From a checkpoint of a small transformer trained on Wikipedia: 94M tokens.
Each number is 500 + 25 x the weight over its row's rms, rounded and kept within 0 to 999. Layers, rows and columns count from 0. Numbers have three digits each. The size before them is the row's rms in percent of the matrix's.

# down: layer 3 MLP down (transposed), 384x96, rms 0.116, rows 31-76, columns 0-95
# gate: layer 3 MLP gate, 384x96, rms 0.139, rows 32-77, columns 0-95
# up: layer 3 MLP up, 384x96, rms 0.13, rows 32-77, columns 0-95
down31 091:522447494497523483473511486484518468476524472464436533492492475501530482503534465523512511488552488495474473518477515496509522499462494507519510483496530515494469523518532486553532448497501486486476469465547519461450494486508476489545537493470535509511521466514527495475522506490489499489
gate32 111:467506505562508475490516478518488495482482531471512523483514495497513521502482534543493490468514512488531452482453532484470497506530496491490554485485473469523553498473486527479475467463484468491548494535463494472489524540481488541482513489495508475497448482498486545480533487494502489528
up32 102:457489491528532467487532504474462494474533519502516494465485498469530489550483497491491536490489506465498483482472456508479534479542498498509498511463515464554492517492499527518467502479526476496534544520483486489465485555488484504526491481513528437527450495485526537509528479495483480499
down32 104:463534505501465473515476549489509470516542477500511506514500509532495520530475507494480533550486554518457511478499517509505493434484527478427526486506518514514510474485512517491497470477528467487492498508479473513546511503496516475480519534522495502505501492505514554485448465496492463537
gate33 099:507485511493532503517480503532535505499526567519477489496520515527488488481467478495527494521458531494517488526497478496468427506469503493479507491511433540546479451479493505495499478445509537528502500495503466481539517522498518496482506548475523532515504494489482518524511494463453512507
up33 097:461530502457470530504480513510486488501472447475503538469481519492483503504540484569477515483513484516485519477478548487487524495494502479472513512495519486469530496508470488542502553530489495463515509511522506534474536529470492492532495465515520516499514494523521424493494505529550492485
down33 092:517488475507489519452469478511508486478505489528505502513485477473504506465474533567484456500509520456548495464473527486508498516525485491505493543493499445500454509501502502494481497558492494549458509498493490419490522501501474526502453500491489500513528477495482534538478506533506500496
gate34 100:485501499537527506531495497546492508497522518523501492501509456502533521484488518476502544480482484506521512510486499553520456518526511474559490507498513543463519491478501466563491508478523465500436507477503503484534559492494480533493460499489508498531509528512529487448491522476465476507
up34 098:520522536496508482525514474515465477550480480538476514515508494512479455481519488508495507494510515442543492498534513475512493482519503486509501495470449459562490499503486542501487502541513536514516537507532496508499463541521515510487514522492483463502515468518458579514510516543511497506
down34 100:529522521453453503501520505518479524508503494515504486493531460505480477450524493500476526500472540463511515525535489495497505506475465495519484520503492529487471462484450487512553486463496475478542530536515524508484501523514528459498526553472494476517502497449513482542447504480516495525
gate35 105:526497559515494514489509477507535505514495550508473467494499500485526512518503517493512534537503514487514520460510515534497535505458484481455497495435497469494448500523543509523467503532470493474516487483473501451506487479504513549512476509517507487559526504520447544499480518512470508514
up35 103:529504500497512442514464489518515512469518487470494500502484525523494495499476477514532480523503501468530456502539485518451501487554529479460546498531483452507528528528514470477468488515490543506519514466444501474498539518501516515510482511483471504514498546493524448490505519533463483518
down35 106:505522549454558509528444462536461481513507499489511525513467515489481519477467514496482522470444513493501501487492514499530457472461499483535509492532516475485565479527491533505533486494490510465528502477509506468473532491482490516508462483499491525494497505532532516502525511542510472527
gate36 110:526464514493546543470504517482503505506479433497544463513542478492483524514498468464467539476483512467502478484473518505507462561510493474495524471509527548525534503497498490494471469460487508512522481546504507499471513484522498500450485536479502474490491516477498445508490504515526512503
up36 101:566488486522535458504486505497512516507492510475487487450510449498449484515463507509508460518526510520489483521527455481499483515464538508478540517543478483491465488521497537504485505489524478470545500532501544515474500517511490510518506472517484535509480513524459537448507483506529534485
down36 100:513508511526465514486523524506500526486472509522536485483527481504475516467523469516471533502477527435471458478482466478521484533455463492487476503499535502481500526549519442475538498551511511499476476512479499495484496484511488514524555507496511514452526535478491460490483514520462491503
gate37 094:572522528493500519485470476459476534500539515451503493495506484503525511496507519529482475485520465521537547513501522518507497528526500511509499483474510513454506508489515490463501520503471494498496481533457523477522423505524553458497475519512495485504469465534492487525509498471553499516
up37 096:523503479505453504494553494517482498542449537513493509490464536507521448469470493510505531523482472475451480507527520496518527502508476496482506513479513490507481509528544481550482491459463457485528546526514513507477534477482507480455529512480494526513511513500493510478472515477496547541
down37 087:498501485535503458511508500540512490524523505482519485507474488494493529470524470535490481531524518519513499407494540484526483507537480528489461488493515500517479521514533523516461495465516531478526495508536473496497438488501452462478467473487506524530517472522469482471488487517478465500
gate38 106:471477537534515522490538471502494508514479488513468460472512501515485525514502489496477515499530544531488557471489425501535473495529442526503542514442512511483460500509495504536477483496467463513511503481516464509516490530486494496451507505487484476517532514491513527445515508504486502485
up38 097:507513509488477509460506520516501494494458535491507508491469529491462496446467510475508534510483469445502457480512565532453506490451520475485457485545474486499518513516495476491534540516500523496461532506488495517494508495478479510510488482506503535508464556547477525518474494509528510492
down38 097:492486527538527487448481506501493484504488538515483501486486448497474521511522503464491520512487530474512468508462521540497490484522452452529509478513511485514484464528490530496504509452511503514494494497538492479501488513464524513559516530495470474509529521527486453476500543527492463567
gate39 118:507455478529495462506549506477427526514532500542510493531470484521544507513473518477499508435473503508523529449501462467528506518479494484520461522490542542477508496534521540506514498518527450477476537511526527495500495521519503506517528486487508493478508519496516497483499495488508477532
up39 111:473492453499531501494537485489476521501497475525525472494460487521536512494473489554559455490488484485512495494522488471461505511467489498489470460487518565482512491508508500506509500507522499465514481479505526470496477515541505492527511548552500425497522475498469525503531460504518506488
down39 107:507532486454529483487511515515487519509473486519519505497494482516504505495517481515481530522506495481529476510484486501486480533417501522449494519523531455515515501458500536491482468524511518508509470479481488468533499488490505498481496504505539444472473499465531527542483436452495540468
gate40 080:508501510505464494552494515521491526495544489539505511538480459495472487521480480520514527491487501499537520544489462521512546464490488498507486507538553484499502499512520494531505529517526496478535551511524467477521500501518471447574467505492539507466489511518528515497497483528488518544
up40 093:540432516525523511476477523507539501466502493499506498524479473479494484519502540523506511500477496512530522470445515509461471534481476518473524525454528470500470542500522420492504510514514508477518504522491486480532485467517491487516449517513473494488486525502488466537479507537503499533
down40 089:520496498543499500520502471507502489515531497490505482499509531517493492487487498500514511485499465470474503515488498526479530460488463514494550464493553505501500494524497494494481497503462534495512507496542525514497486465482568483549502500492558494467477498488550482479428559524507491438
gate41 101:467471475461485491506481488485475490548515450516543492498491546465487465543498493449485483488473465499497480500481496493494490566523510496507514517537507502506487458539478537488516507517482478445497519511485454556473490491505475523466490512491544543484503495533487471484485520515505506499
up41 098:507513493508510496518498511494483509467533465512511494521483517493485482500502536487482510500493501527503535521495499464443462517496503465537460477538499529554507487498510519561489475481507502445452524498481517547472481477540516480448442513494511500459483517495461520484476467470487489471
down41 097:519494488537496470517494452503481507507454494480471436468494508453505527542499506478481516471527500545461508483527504461485527504501486529524506457522490438513489482497513505518524549522510523447467523510502504506427519508496494481481480524490514514480517549516485494509498520478497505474
gate42 095:436510473525452485547476524527528511537532516494456500536527483547460483474482489515447495473471520519517499528493514502526485485507472494476517501532515516516501514486505524511464495517498581487498494489488474509493468514487502518516524476476522501504511479500447485500505484480511470443
up42 100:492494506507457495465481465495483554490491510536455479490459494491484489500467464482490512536517490506516482532523512484446511497535533528529450510503541523510562517511539490470460468500470499496495483522488467560513510498479487483506522495517521487527467515529513477444499500468505515496
down42 104:452509472449515512488522546465519533478492550485513517505501493534473517465473497526514500487515516524440523506526474499481498500448496533525512499524525520504479499497477478502542485495494483461563506496515537499488442489529528484485520503532504497530474530488482484514500461542467513483
gate43 096:525552504496466491493492473531524468444487481522485478489513518509468540491507499523444459494543517524520474483479474479478516538482507460462509487463518496462508536480555469479489519500495500504515531507499516528516498494520470521483476508485554491487479470466466497490520524494553522514
up43 096:537492539489517445462478541508538470472508486503466491520487502503472539475515494509460493498483503476475446515500479512484501468490481458530490497471528530484497496511499489479455491510473490483523535489537502515541488509512444528480522514454505483502519513480491521497434543528541514495
down43 095:489487495506493493539515524538545483529430486481474485493525546517511497511517523471490493488503516475489487523486478525463472518497512535445533500542540468530472533525539493497519454532485485499532490487543507502507520508481494519512462516492561488511523484457474506515528480506463517496
gate44 104:464494498537480491502483536510440453506491499486527477536552471514486519473485504502511468523496538503471489481481492472491528519485477509528499511468505442485510527523509442516519557464515469509499462518525543488532499475497534532462509477524493496502476518495466469495526503517497523535
up44 103:508492475507496533484532495497518478469511503527477506470480485515477556501458493480492560531469501484500491449521497515517463512505513481532501484514544480480523474509524506471494497462492507531495505488435488499440548477518518425477536472488507514501525510492507475528486525518502505463
down44 100:491496561496455508503472512496523516494509465484499521528515511524541472492520516489449500488491517505531512530519457508511505514521515484497515453493490527497486467496464543456495553485515502505456501510487533470485509479479513503456521515521491490444517556493495510460473448534517533479
gate45 093:504526508509487506458508475523481479495492488472473468474521491457517551533505527526441520540482511511485494496496482487506498496482495523543510516449485472533467467512454482503547513482488514504494473519522456536568486531486491553530512484489512512508504503520490528485518521496471526455
up45 099:494519475531512507541519508497448484499492478533528506504495523508493498493497473506460488492465506486485525560506480514502488504497505475476504483501479468547470506483517455550489537465458481487552513508571525497474512459529473481485516488516505529541543488456468499493505496528521493537
down45 096:534494447529503491501493549500469457470524525469527503501543457474498481508476524483464422517497489522521528505495506487514512478481449473537480490491529535492493480522508517491527498516480505522511529497464462508514463548487487468471487494497540470506503466505534500497538487522520521516
gate46 096:456517538483517448466500536527540501517498546475508491508499505477486506545507553505492459493468525506517473514501521498506492503506481514540491465480507500501499500509472518484522487451544549482489450515546544495507521536500490512495507512551545528459465523517515488493496461481484507511
up46 101:485497459525546534497529506501464481533474527519501513511554526516492510507456480482537464471484471512498465543463502490525492518488517474478471480502489498498463495503514514471502459486490511482477442510499501465486532490480483536457514501487484426553489490482496518493512525482500525459
down46 101:484472519521493513531472479494484514523493544483467515531508531491473441531518474488482480474474479524520484473521479517517518484512525493493485514501500480470534516528499421537540479464491496518493491510498454453472461493522488465508469528515510530481553500518458528509509532516508503477
gate47 110:515494536497492547518486460506464526534476497535468485458513508521500504496522481499491519525524470500477499492531491498535477509510487522555513449471486536477460493512484497532501524548477436456513509488521501475506523503527491514490499516492544489444480544523535481536490482512477532490
up47 098:495490497494511503537586515492508479505465517510468483487537479480447489508474516507490487513516462484489521519505514501535537516501522525559560488445506485524517520522492506493502507514484498488507505444505517486506506501490488497499462463481499484550495554483492468498521496535525443481
down47 103:525482495535487560524527480492502534472477503501508482520527532505547443499505518520497486521545483508452519477501521504502537487508475495527535530481492489508466508503516492515462474540515481531530495467511537501473500496495485491476486439512512505520508507500480493422452518487469468488
gate48 093:487504509534468501484484492516466496535501488500488512492490502482502522498530526473476504492545553545495467529495513486525506527493544498470486563508555487502495494490495486514551511522499491435465572503495465532485482487531463525509493465489501513504476473471495531535505462507478519486
up48 098:495486488554486481525469536501458476499519475467504524527534491495524473482537515488477520524525526528507489538505502500535509498532549483503482520506532481553520478525503498463523495481485509483507551530477458511512490526511475557527508475523543546511496507454494493489508447496500498467
down48 096:501433518493506504505526469516430498478473543472518443509498545515522435536488488486496587492468488495485533478507472482506484509478473471491485491533499482475517479524519468479511484491496513488512486494513486506478491493479522510503503510516491493505548478526500484511492483481538518450
gate49 088:516490486525468512470503543484498499507527507515466504504472459447477531492465462469466485483476546523546475486506507541520487512483512520511502474542459461503517495529521509509483498495473509493478498555497468469535514503488496438475490476528493512538453503465499512503521482508492543533
up49 080:489484496475467504484474518469461483514504470500490491472480477457509534467488509439519480486503492498532487476550507492507509494486531476524550500544509530535476507484506472484489477523479461497504478521485498516460488520526516479492493505498467500534460563508501424524497477480506551495
down49 081:500518493537516487525464479470510495511517462541583496487510521534517471508531511504572497527530487501483490544506482494530531476486506487502542488495527503485508522506453490509524507525478495514520487510493536519493431519535530495537481496518501499449489481512509488505500474502510458460
gate50 092:544536483552484523488491520515474516540551531526515487509524503482495489520527493469508505510511494526483533473466512445506494501461500495485462523472488509452521506509511536502508515537483452527488512492503552537495487524479476487517518486512491454533504493553499514473548511490506462458
up50 096:554499479552519532496488493480452517535528496523465491467465556456472529519514486532530461537488477493473509494467505446508478531485472543496472489501491549499505502501472505455534514497512485521463518486520554481515504524505503498504528526510499498512507503512529463503514510471526506517
down50 088:534528507486482449504471461492511455519535515494524502490517472460510472481477481483535512517530489479521523500476510496450537481456504519474532501516540460517526547482495509464426471521484523501525510502492519494490492510481562474494489514481527513508489524533484489490512501534472481476
gate51 101:517495489474560496539517534479469484502474502450515470505540483464534545521516488526506492521489480500500506532478498506513521507499466478522563502500535493486515452499511536483552506507530502469461491470504527480504489505476497503500522512440516516523484484513517541469534540538532512506
up51 100:520477514528493471507519476439433465498516475468489427477478507458488501474497549512509523494505490495504533499478533517486496504466498507507505461523538531473479530468535481457496500491483496474493531521497479475505532494472523486476508486543466525472465461522494507515531476496492488487
down51 102:470487485463508465506513497464514549490477486450527494469493555493494482537478479515492471518531541454501513539526520504512484479454506496500540511502480492522491522506529493508498473480540547509472488484455546499529518480477498493513531520483442533539517493489522531471499475514483525506
gate52 107:508463523525495492450508525509483489471506504483576448523522499522519488491505491489507474520518426509522475504511512476484519523482461469508516473462507528531497472504456505473525518486500515490509506535508501474501507520466438520482511515446493503532532514500501538541484509461503509524
up52 100:470513471496483541501481501492493475512515497520470493486468466516535547512514468490505508504511458495488477512494490503493555524493537532526531476519469547510471522512496519509522537548495451493494519486519513494493487505531543520508579547541496507471531493529459450504498511488487510511
down52 104:461514499458514501496482534498502490515486562513509479495525549474483470485517515532513525455519509470523466544488490476507501519511471481496489481494507475488496514505471496545508535481473493460496539505523540505507465538508536498507531511473473521517416481511475479509499510514458454515
gate53 102:460498520480509500493520486479562516490512517481498507491471491523484496498505456509453498497514558525501509507486481569481505511492449513512493497476463511504504484530530527497490548469544530483501516505489536515552505544474543445481542512530522531486502505502462456486496508488503507504
up53 098:495510544467486497440486513483538494485497505508503537464511488527475536477520481489444535516498509495525473450503527480518509546503465545511552467483481499514471541543543529484521500490528550512493511471468521489534491522493545459489515510516486512500526522478521502496507501494483511476
down53 097:485466500503495477481534476498488472493516482520502499481550501495520441532558504520527480496522484501493472504457469507474489453524508497488525503537496525518556507509495499517523486515473496496480470520518496475506485494522517519497512472490464444537465495475491471516432459473532450516
gate54 101:482490549517491460495509553509536467508494475524503522501499501478511550549502475516467479513509457512522521424458472522524492495521483477532460503479500483492517483516465535495497512510500462518485481527478474525495489507504533507506495472453542492530515560498480531511506492500476477527
up54 103:487510528491509509480535532506505477465460499467508473543472481520477502552490471520471485448478483521525502453485457518504542501514500521494460480485483502505489459498510491485491568482474487558510448522500542495508485487512555488518492496511521474547512513485470480506503525506492477518
down54 100:502498499430508530488501462518478527455516504484534470526504481507436451513477524464505546515544485469527470497510493521444527493476442530484510519498517519539518523510487533507450491505498523510518503519507525517502491495479526496493478483479492464479498528466501509528497535498530491480
gate55 108:501506515506501497488462474484521498517486527520501531456516497464498527475481516552514517517457462501482514511533537519487501543531564492522517517520503536507479494511451439475475480476523516481519522520498518484484529451508541506505500523545447512467512488470485455512492505529497482499
up55 107:498513476470502516489509499570467493476502516440517492508514525532522459515512472433475463481520504455484491480470495506483513507487493521465463480503485440456536505496550537489493523521480494484501517492502478516520497507500485461485475506455538504553487518515521492489467509500499488472
down55 100:524477488469472488494494545537512515506502499509509523481498496492512488476527440555502483531508502486512508478462485499507499454500516536537527472460531509500508499550506549509488540493444491523480522476524508465489550468511483474475477481501501497501453478556513535507510457515522484502
gate56 087:494508503503476521486509509502473465500515521506463471489502489516445474527500480475498448469484520522514475460540548476517482469525510510491495453481478531454485521510496512526554490551520470510470475526473457541480456476496525505471483524526478517491472499542503504490488532532494484517
up56 097:514530496485502477506501469479458456473486509507513455492461489499500477551483520475502475472440483525485503469513534491504532474518515505504497493503472504507513506492513494491548482548525472458487492531482456513525492441481522498515499470551517492467483516576491513476487500486481487533
down56 100:541496501509547515507476492543450463452515470498513519497471504504506505510451573519506528515503505506497507494496512516478539481525487509492469492460495531481511491528534455497509462547497500504547488511498487496556511474481482476486503473497477480480470492487485476509446548477474516524
gate57 107:490501537532486502483476414513489489514539481495498514492533506502504501514539483514554470495542508492506480493518461452507472498446487456478488534450510543508514577494503472544514511460457466474484502502509493521506505493482492497505476516500495520511508507499478531493499520486515527497
up57 096:488545519540491507480493479525495424494491551455491478455489519471498476537456508496538480521516495500462545487473513508517515511489547476544520482477459511511509488487559499517512478494494462502527471510505487482528511475481495512493477482486526504481518509506489566505531508530515486497
down57 102:504478487495498493490512558479477488502509523515504495514505506484493515481503559504496510483544484507513497528487512488517527476506490490510496528566493524480505547511445494473474491540550554547474515486471500539518478530487538534464502498533510480508463479468475533517520473464468480531
gate58 095:498495549483506490512424509495478514506481480518474505481521492454524516462508480473548496464492447465517513524527497525501522492519482485528514512498541510512495537509483508493493511468467473474551528539449498461490483514505475541484448494459450502479494485508497518502499515528481513513
up58 093:513526495497494502446528524502525479489469457480459491498506481504461540528484496471504473532443474472478435521509538510507478551486504501506459455487554516469540472506536487501527479481504524528515503506490476520525496458513489504508532521477459501475512497525503505514472491490515537503
down58 095:467478506464510477508523484509525472491517534452523476515499508479460499467534530478493505502499471488525461551495489494497481508472521487518473439489480484457491482491553476481481499467496561521479526524527461493487483511492503486472502488528456471486477495516521469509493527498472568491
gate59 106:487490535487521549462510532477437530506510503487501455495495500503524510502525487546501488494528470498498501516516476476528450454495533500514529515493532525507467480519503507539498503516483491488503525483507518508509496533473521540504487542518479489478453493526555446476525464528512540458
up59 108:475470495523477512457500499509553477532507444449492506494526525527471484521481524471449477472476505537505498523477552533530516533510483470495503519497516485498521547515511506506494502499503481557494516520522504464523507473537493494516468470515502516517539528506488531531458506484480469540
down59 106:470504520536516473474472498537538456468506499570550515511496525473497524493541487474507494479488497537480489469527490498481457506510497468468507483510520533525521507481499464529531526462555473472473493517482497491531486533490537457480530541466528516498483490498514505487517537512506488506
gate60 091:546526509449473507491503527517534431545489482498562477512490469494481491495479514519486437478498457464501508478513505533505492528491494491511493469509534471506488499478544496488528502453526523500456539501547524484494512484498506498463491450494486525498501526512471541505508502518523492500
up60 092:512532538489471475509528529517470468483503472500514467498451472501520518459567500500499501499513507491523506475513489501480490474474469520507506479509510465506510468468466462497505522461512484463542448523524527513499483489470466487470501456465470477515572523496501512519484529528513473506
down60 096:504475504498503516508507486494467504508475494470542504517474433514492544500474492465514497502531508534525513542502504506488520504528489552452523472463524522487463496514516482466510471532538534520530500487511491492506487532526450504495459486523481496493560475473518515502477474554538521472
gate61 096:524530546488514513481555486579499489475530531524483512500502502482516470473509501521554497491486483506522515507539466539518497572526474489485491516463488507494521490469479503496519505513523490506488496483455543507549444468517512478522483531511469490483510490486520475471513489519476479498
up61 104:484447487484481506521480507459509547510506468481502509526484498515525518516471463515462493503503491502504490473499502428513486488499502510481495456504529479526501497549479524501454509488460473503475477530551467488457528541499522545482497463515531517516497542503499482476476448489545507495
down61 094:490492494489521500477474469480524546480519513469496538489500463489494529486492491560498469496547499516528489409496525481513489508534486502502507466512521495460455484504497536489470489476512517504511519486494455447450542492508489522518469468492523487495512489520476521529511518465486461511
gate62 106:498506532514508435547520512483511512491470483474512556508478467459481483534477505523466497518470518548493485474529529488485489482500527477518513488476515490449460528484512497483474492512491513449546522511531540493489501526531502519489491453502477502499490501495521476519525492515519444448
up62 108:520502503467500515468539497534490473501517498533468481487538471531467482529524515493474532453465522510494496487503507476512490510499483458499516486515531491531497476495473425478519473491531497523499446508483498504484417507555473477506458531466464529513518493518486503502499487503475497488
down62 103:480484499527526499507487504492484520489537502513508567508432472491495521475494555534490503489494489501510477483491471508496468479512510509497481491474481427542525513512489496499500547489499521513472514470504492486473566476524480479484500465485499483442520520488533444487525507527535523489
gate63 093:513456507487495495476492504500508501450536543491492470511515500515481531501539484513455503522514532498457473565530503454526475524477487486479500513555512522458466487515502481458513516490497565492504497533466483488487498475543510542536493494489476503503520483472506490473513512517521540535
up63 100:485469490470483480509477488479490526495465487561478525503505450466517522512489512490540512488471514492432518488519448490481499511486479499514501517468506483544490507552446499498510500505458493502481533553537504485491450505514515510545494503450491504542496534471511531499503477517521512481
down63 105:491436508510506480507522500500488483511505476513500469511505533505492521492462482507541530517499490477492539570538512527529482566463529464508478484540466505465486469498532485501473496467486510476549490519479526501502497493521515510532471491483481445511494471487514530467482530487480546504
gate64 105:468492496488513505477497487519481467522490523484542468511510430515544486495453543475511516479471472531492508484491467562476505468502471495513503514503502531481486530520480503492518532484519479506481508506548501478504463451522507487486481517504508513523471546569491493486454540481469493502
up64 106:492480463477572488514550519505500523473507510491487513491498511506518476510506498488494451498508512537510485493488533491538462492479538490499496449518538519480521476467492523469551488525525482499526499500490492493459496539472446509501491495516482457476534531503480543444501513468453483491
down64 101:490498517479536469515547475534508517479508480482485518511518481501485455494518492501497505506506558515496524504521548466560508478540509513454530494464477514507501477525481511518484478468504497519432502463502481500500488503550438542499497512510520478484525465519513505515560475505519485514
gate65 098:547490488518485519468517495477535539523522518499511507491462501492521532450486498497497453514497456495494501518496486492537525495518479492467536483496426519536492545494490490509530470460505530501496475509480533495555519475471499511555498544521470488497486516469517461524468502480475500470
up65 092:494506495442527537430501499481469475467536452466474530535510466503480482494487490509562517487490479514484507474504533517515507505526486484484527515475467499507529544498461517510478507499500488531488508547512505482497524529559510519514485495483512472467501507480522475490453480540497487537
down65 097:503476486471495522524508473510501479489477503514519461482491494468532510514469500497450496495460538517551509491485479472497471487469505504511510458487455464503459490500462499472466526497511502495513461458524489551497494484468463504524509479480504466507551521504486520499553468472501435466
gate66 100:509535482496514532524488515510484521499494483504494473495462471550513522511465451476485501466520546459492463496544508503504484510518512522504498490478539512533514479474483498539564495467508483473428505504454497546493511502522519519499557485505497495474523527502495461477492493466543506507
up66 108:503495496449489517490529462494470485500484476518474509449484509496489459511444502527496533509484492472522474537512518461498502520486511497533512531500503504495522466507450488499525458473481471544502504508468482510513472481523545543459482555516497503485506508558536505477469466488488538477
down66 106:523511473542508468477454480475519488530485453473458492477564515483498516524524535524479522534508509496492534513451506483480533512502474500545528530514482479491478468492498525507480475505480504517511500500479494463556485497502551498510448514523490480526492540531475513536513527486475530511
gate67 101:534509509519472503504508505511452461508529506530521496501492498503525462505509528504527505435477504428492489514478504526512484528512506515528558510511458500479508491485504530498496492520565493475507503506471494485538510493518483518524463475519509496484532447524513495505513455480525437545
up67 102:515525494463489538521500532499468490521502462520477512485501485487529478525515496552459511473492485479478476487516510482530488529458605496548536494491483496531497511486535517502505501496535484509513499480479512554481500498559510467477469492526498514471475523509484492485501489508482468535
down67 095:483524465475490468497487517477487498515501552529464538547494524568501549511491473483502536467498502497463503522502528478446526480465484471471510509486489453498520490493516494484474480492482494472564440469496473492486508473479508468521471500539521488500509515484511484529492520504489485525
gate68 092:500505457542502499505468515501524490503480486503506489512515507484495557534501519477479479531496488526507492498431474499487502491499510464480522542453476521554468475506530546485513475526495446495470543479507498504466561504466486476479499496498518498485508517487445511503488557504510467487
up68 097:485485540507488490486473495464466499468487482515476524472517471493507486517532492524450497520501516521466506482505487501524550528452496498476480509467503445513479498529526491487453487511502490492527532498537509516544476503461484530471475544558527502489489530469523514430512512519512526488
down68 099:508500469532494508505483492493499501515482504505524438475515527537517501491472532500467467517514497520475498525500471477536503474501501511483496475507494442483491555539498462517432516515510495451485486494492522524530438504468487442467484492509459496508493496556515475522521519532492482486
gate69 098:466459490511468516540483504490474533477505476528492509520541502471501464518559504474507481498495501474520459489531442503501461504508535506452509521489477481519506456544514533519496476485509541498502499473459469510491538493507500545505507451516499513529480453493506457515530535480492498500
up69 102:475451472487538526465504520497505553479516483531503496435575538519497546482523489507499497459508472495510515537511461534450468473517499494495538485508493509490513492529497497481469466484472488505544490498494476491494452524525479509539483511469506504492533487478520497518498502514529524510
down69 104:465524463513520494523528514487476532473498482483528475446484479515495537507547551530487509471489474536460496474483501519472500458484519481457498492484488498491525530560462464499493451529519506505496489537509489476535481489503475546531528485516461473490526544502517527508497503500517493510
gate70 083:492520490487504523521462554479540497538512514529509462535510505519503535499517510501524495529449508486517515478493495537523453515512491478519495465482483486484520546526556477520503546531450483463519501476511471500485513510483468501486512498492514478506488483491506523484543435487490458552
up70 086:474489503496483500503535517492534536504535513485508482502541530522539512499541512487544500521534472483523494489503476489549465514505520501516469504511482487466528520526487485508492513549509486494510478478512467486495497537483492475502457488447479506505498534533528573555501474535519441517
down70 085:528467488514538481493481470467537489508521497501506537496487529518521482501519498467507559456538502488486482533490504514452518441482511501508531496490503476535513497500485558464428503524480516510505512500462529514494522546509493466505422515516484507490508487500517489479513488494481521473
gate71 087:483500521523470453476509497467501497503517501482493500500560502495499525523510499483499495498493527470481506558504507484517488551574463506468527513499495476457536479483520449507509525496492490483495526503506542486491492478552525519475478531504513486493440531531455533484496476460528518504
up71 096:483523520517474468508512524477484465487474501453450533503497503502487491490481464527535457536527556506461459514509468495464540497482506524422512529482510483503516503550524498511528504521522485480492472478487498489485508496460492466504509488471522514545479552498499494498502483467518525509
down71 093:514495513482511497514524476519520507512452568488488480515455518494448506491505476506481525517510498493492488486502535524500441470473518505460464500488518473501493534498544486449467490506465516450499507497537463505501502498447468470484482494476542525493500503483496509539508493473486454449
gate72 105:492544491479492512527462511514514520556476465505477530541494502516495474505534492480514515522485487449539538434480501534488468469558487462461507464517464498499520493490492472493522505536500484476524494479550522509518519505518490521489519459464514487510483476516504505520479527461519480483
up72 096:538493466473512491539480503527524506514506491505487484500522502469497519491471463533468509491516526503475511526499546480516537537512515528456496516519497554487515526483503497440483504532500501505437484516503505527497470463479514501459483475557474500515529502524550490459440492477503484489
down72 103:473481510557548542499506502488515503496505518540458491508490513510483527514477513506538510464522495542502479498537497520527506503496490481505478439494519487539480474520484551511480498482492480493482479508496488520501489475486530533506545544469485560540480492495462576504512477472486495491
gate73 106:476512497502449465491506481501464535479501492452512506510503472479477462524486545497511548503480539478493513503489461501493475496551478467505522509519512485510505494536532516524514496533474479508481529471529540490534480484537513453456541491483501492519457481548451486511494550499500499511
up73 110:504471510496499499513496491512500506497536511548507523522508488533472515453476498484490521495497471508530530467480492519461478502448565507519458523480530504488520493454486512481453485499498519456477505455500494537440475507493528503518481486473527495490459516483452500520463485535484469461
down73 112:497500499476471494500469503453483577540506489480480493494545506536517489529513519482506482505478443480482520484515462519519505485514502442488543503532520492508521532557517518525504515504457480520493520507521516494517496478525480510470496491496549470488503571490514467481493505458503482514
gate74 096:475487511478475501506477552493504510539489472512513513496565492470484482468492544500487487513500494539489473487497501510531511471507497486490445510489509510485523501488449467508519556477484502440519520499535529502518539495494476498466479429480494472508455547479469481532518495512523505493
up74 095:522522514478516485505489471461489487524478549500513492545484558505523510486493521503519474448511483526506475490520470509492488554494461511501523506474511463512432459498541529480505503486494499501446504447514493495483533507510521545486469495466470502519460508490491529483451499519472513495
down74 097:513484493559521515495514491506515492525498500524477510541493521530551506489528506528493485505487492450517479468526506510490478534534506505507513474488500480545469452478477497486481482514458475476533529521528539491431500518515518543493533488453492506511535489500502513499481487441557483490
gate75 106:484519505495501498497492483488520514434491554477531483505550489523533498475482502527520487495503503476529472493481466522525482455485517459511567532474532514489536472553520522509522504494504507525504501532479518453458503508507519533492505512502457546541509457498486483537496516490477499487
up75 103:506460510520520505506501516500489472490515528495540493473466510457510512479521474470500502523499492470530442506527498467523520478504480528539500448494481487485522503537510499501496458512538508491530513475515509465482537509549415470509491516482538546521531482500461535500520511507470486514
down75 104:517487519457522453514535523481494508499481492510473527485568549468516500460529493441486559516490515519517516517522466545513495513512526527468503496491492507533460470476505513498465515468518470483505534496494494477521485512509508515502507503495501494524466483442516518472523514515524506440
gate76 089:517517517510429510508438472552471511532513524463535469506489529470450501491514444494504486462506496457478505480533523511498478510516506476489528513453496489492524503506516463514479490487520489509541515512519541498494547524521497485476496471528501468508511537509537503511479477496522485543
up76 097:532508530495443483471456520517492498491505515497552513531475534483486505493499469477514482484488500497487465473513546509503522496505483507540546522465491483536511501498505474486483489475545507534518501537481526470492506518539551486447501471497461485507489540509545509496491483538535511557
down76 093:509510522497507506499521519489494502496504509477477510524497508514480535526464500490525554549518492517448508452500501466483533462509535510486510513487509455478515462536508442458521474487529492542504469494504533505479485495475474502523459493544526523473549514482520511506502468449516544490
gate77 097:487460566522497522506501496496492494504500451499490519537505446502490535507464474498496507511512535523500482482493521518506545533493527492504515493476465508477479495522537483480486515422478515550476542502504473521548499482492543496476497539509545494486547492499541504466514486491519520488
up77 091:518561506467539470551480495499450496511499514510515504522506511522480494506543472521512465485529501510529488456524496525530452518515507557470482465543517475506493482505492502515504503500498490465508530427537499484452505512492465512498516499519527496488488518493490497513468512523562476516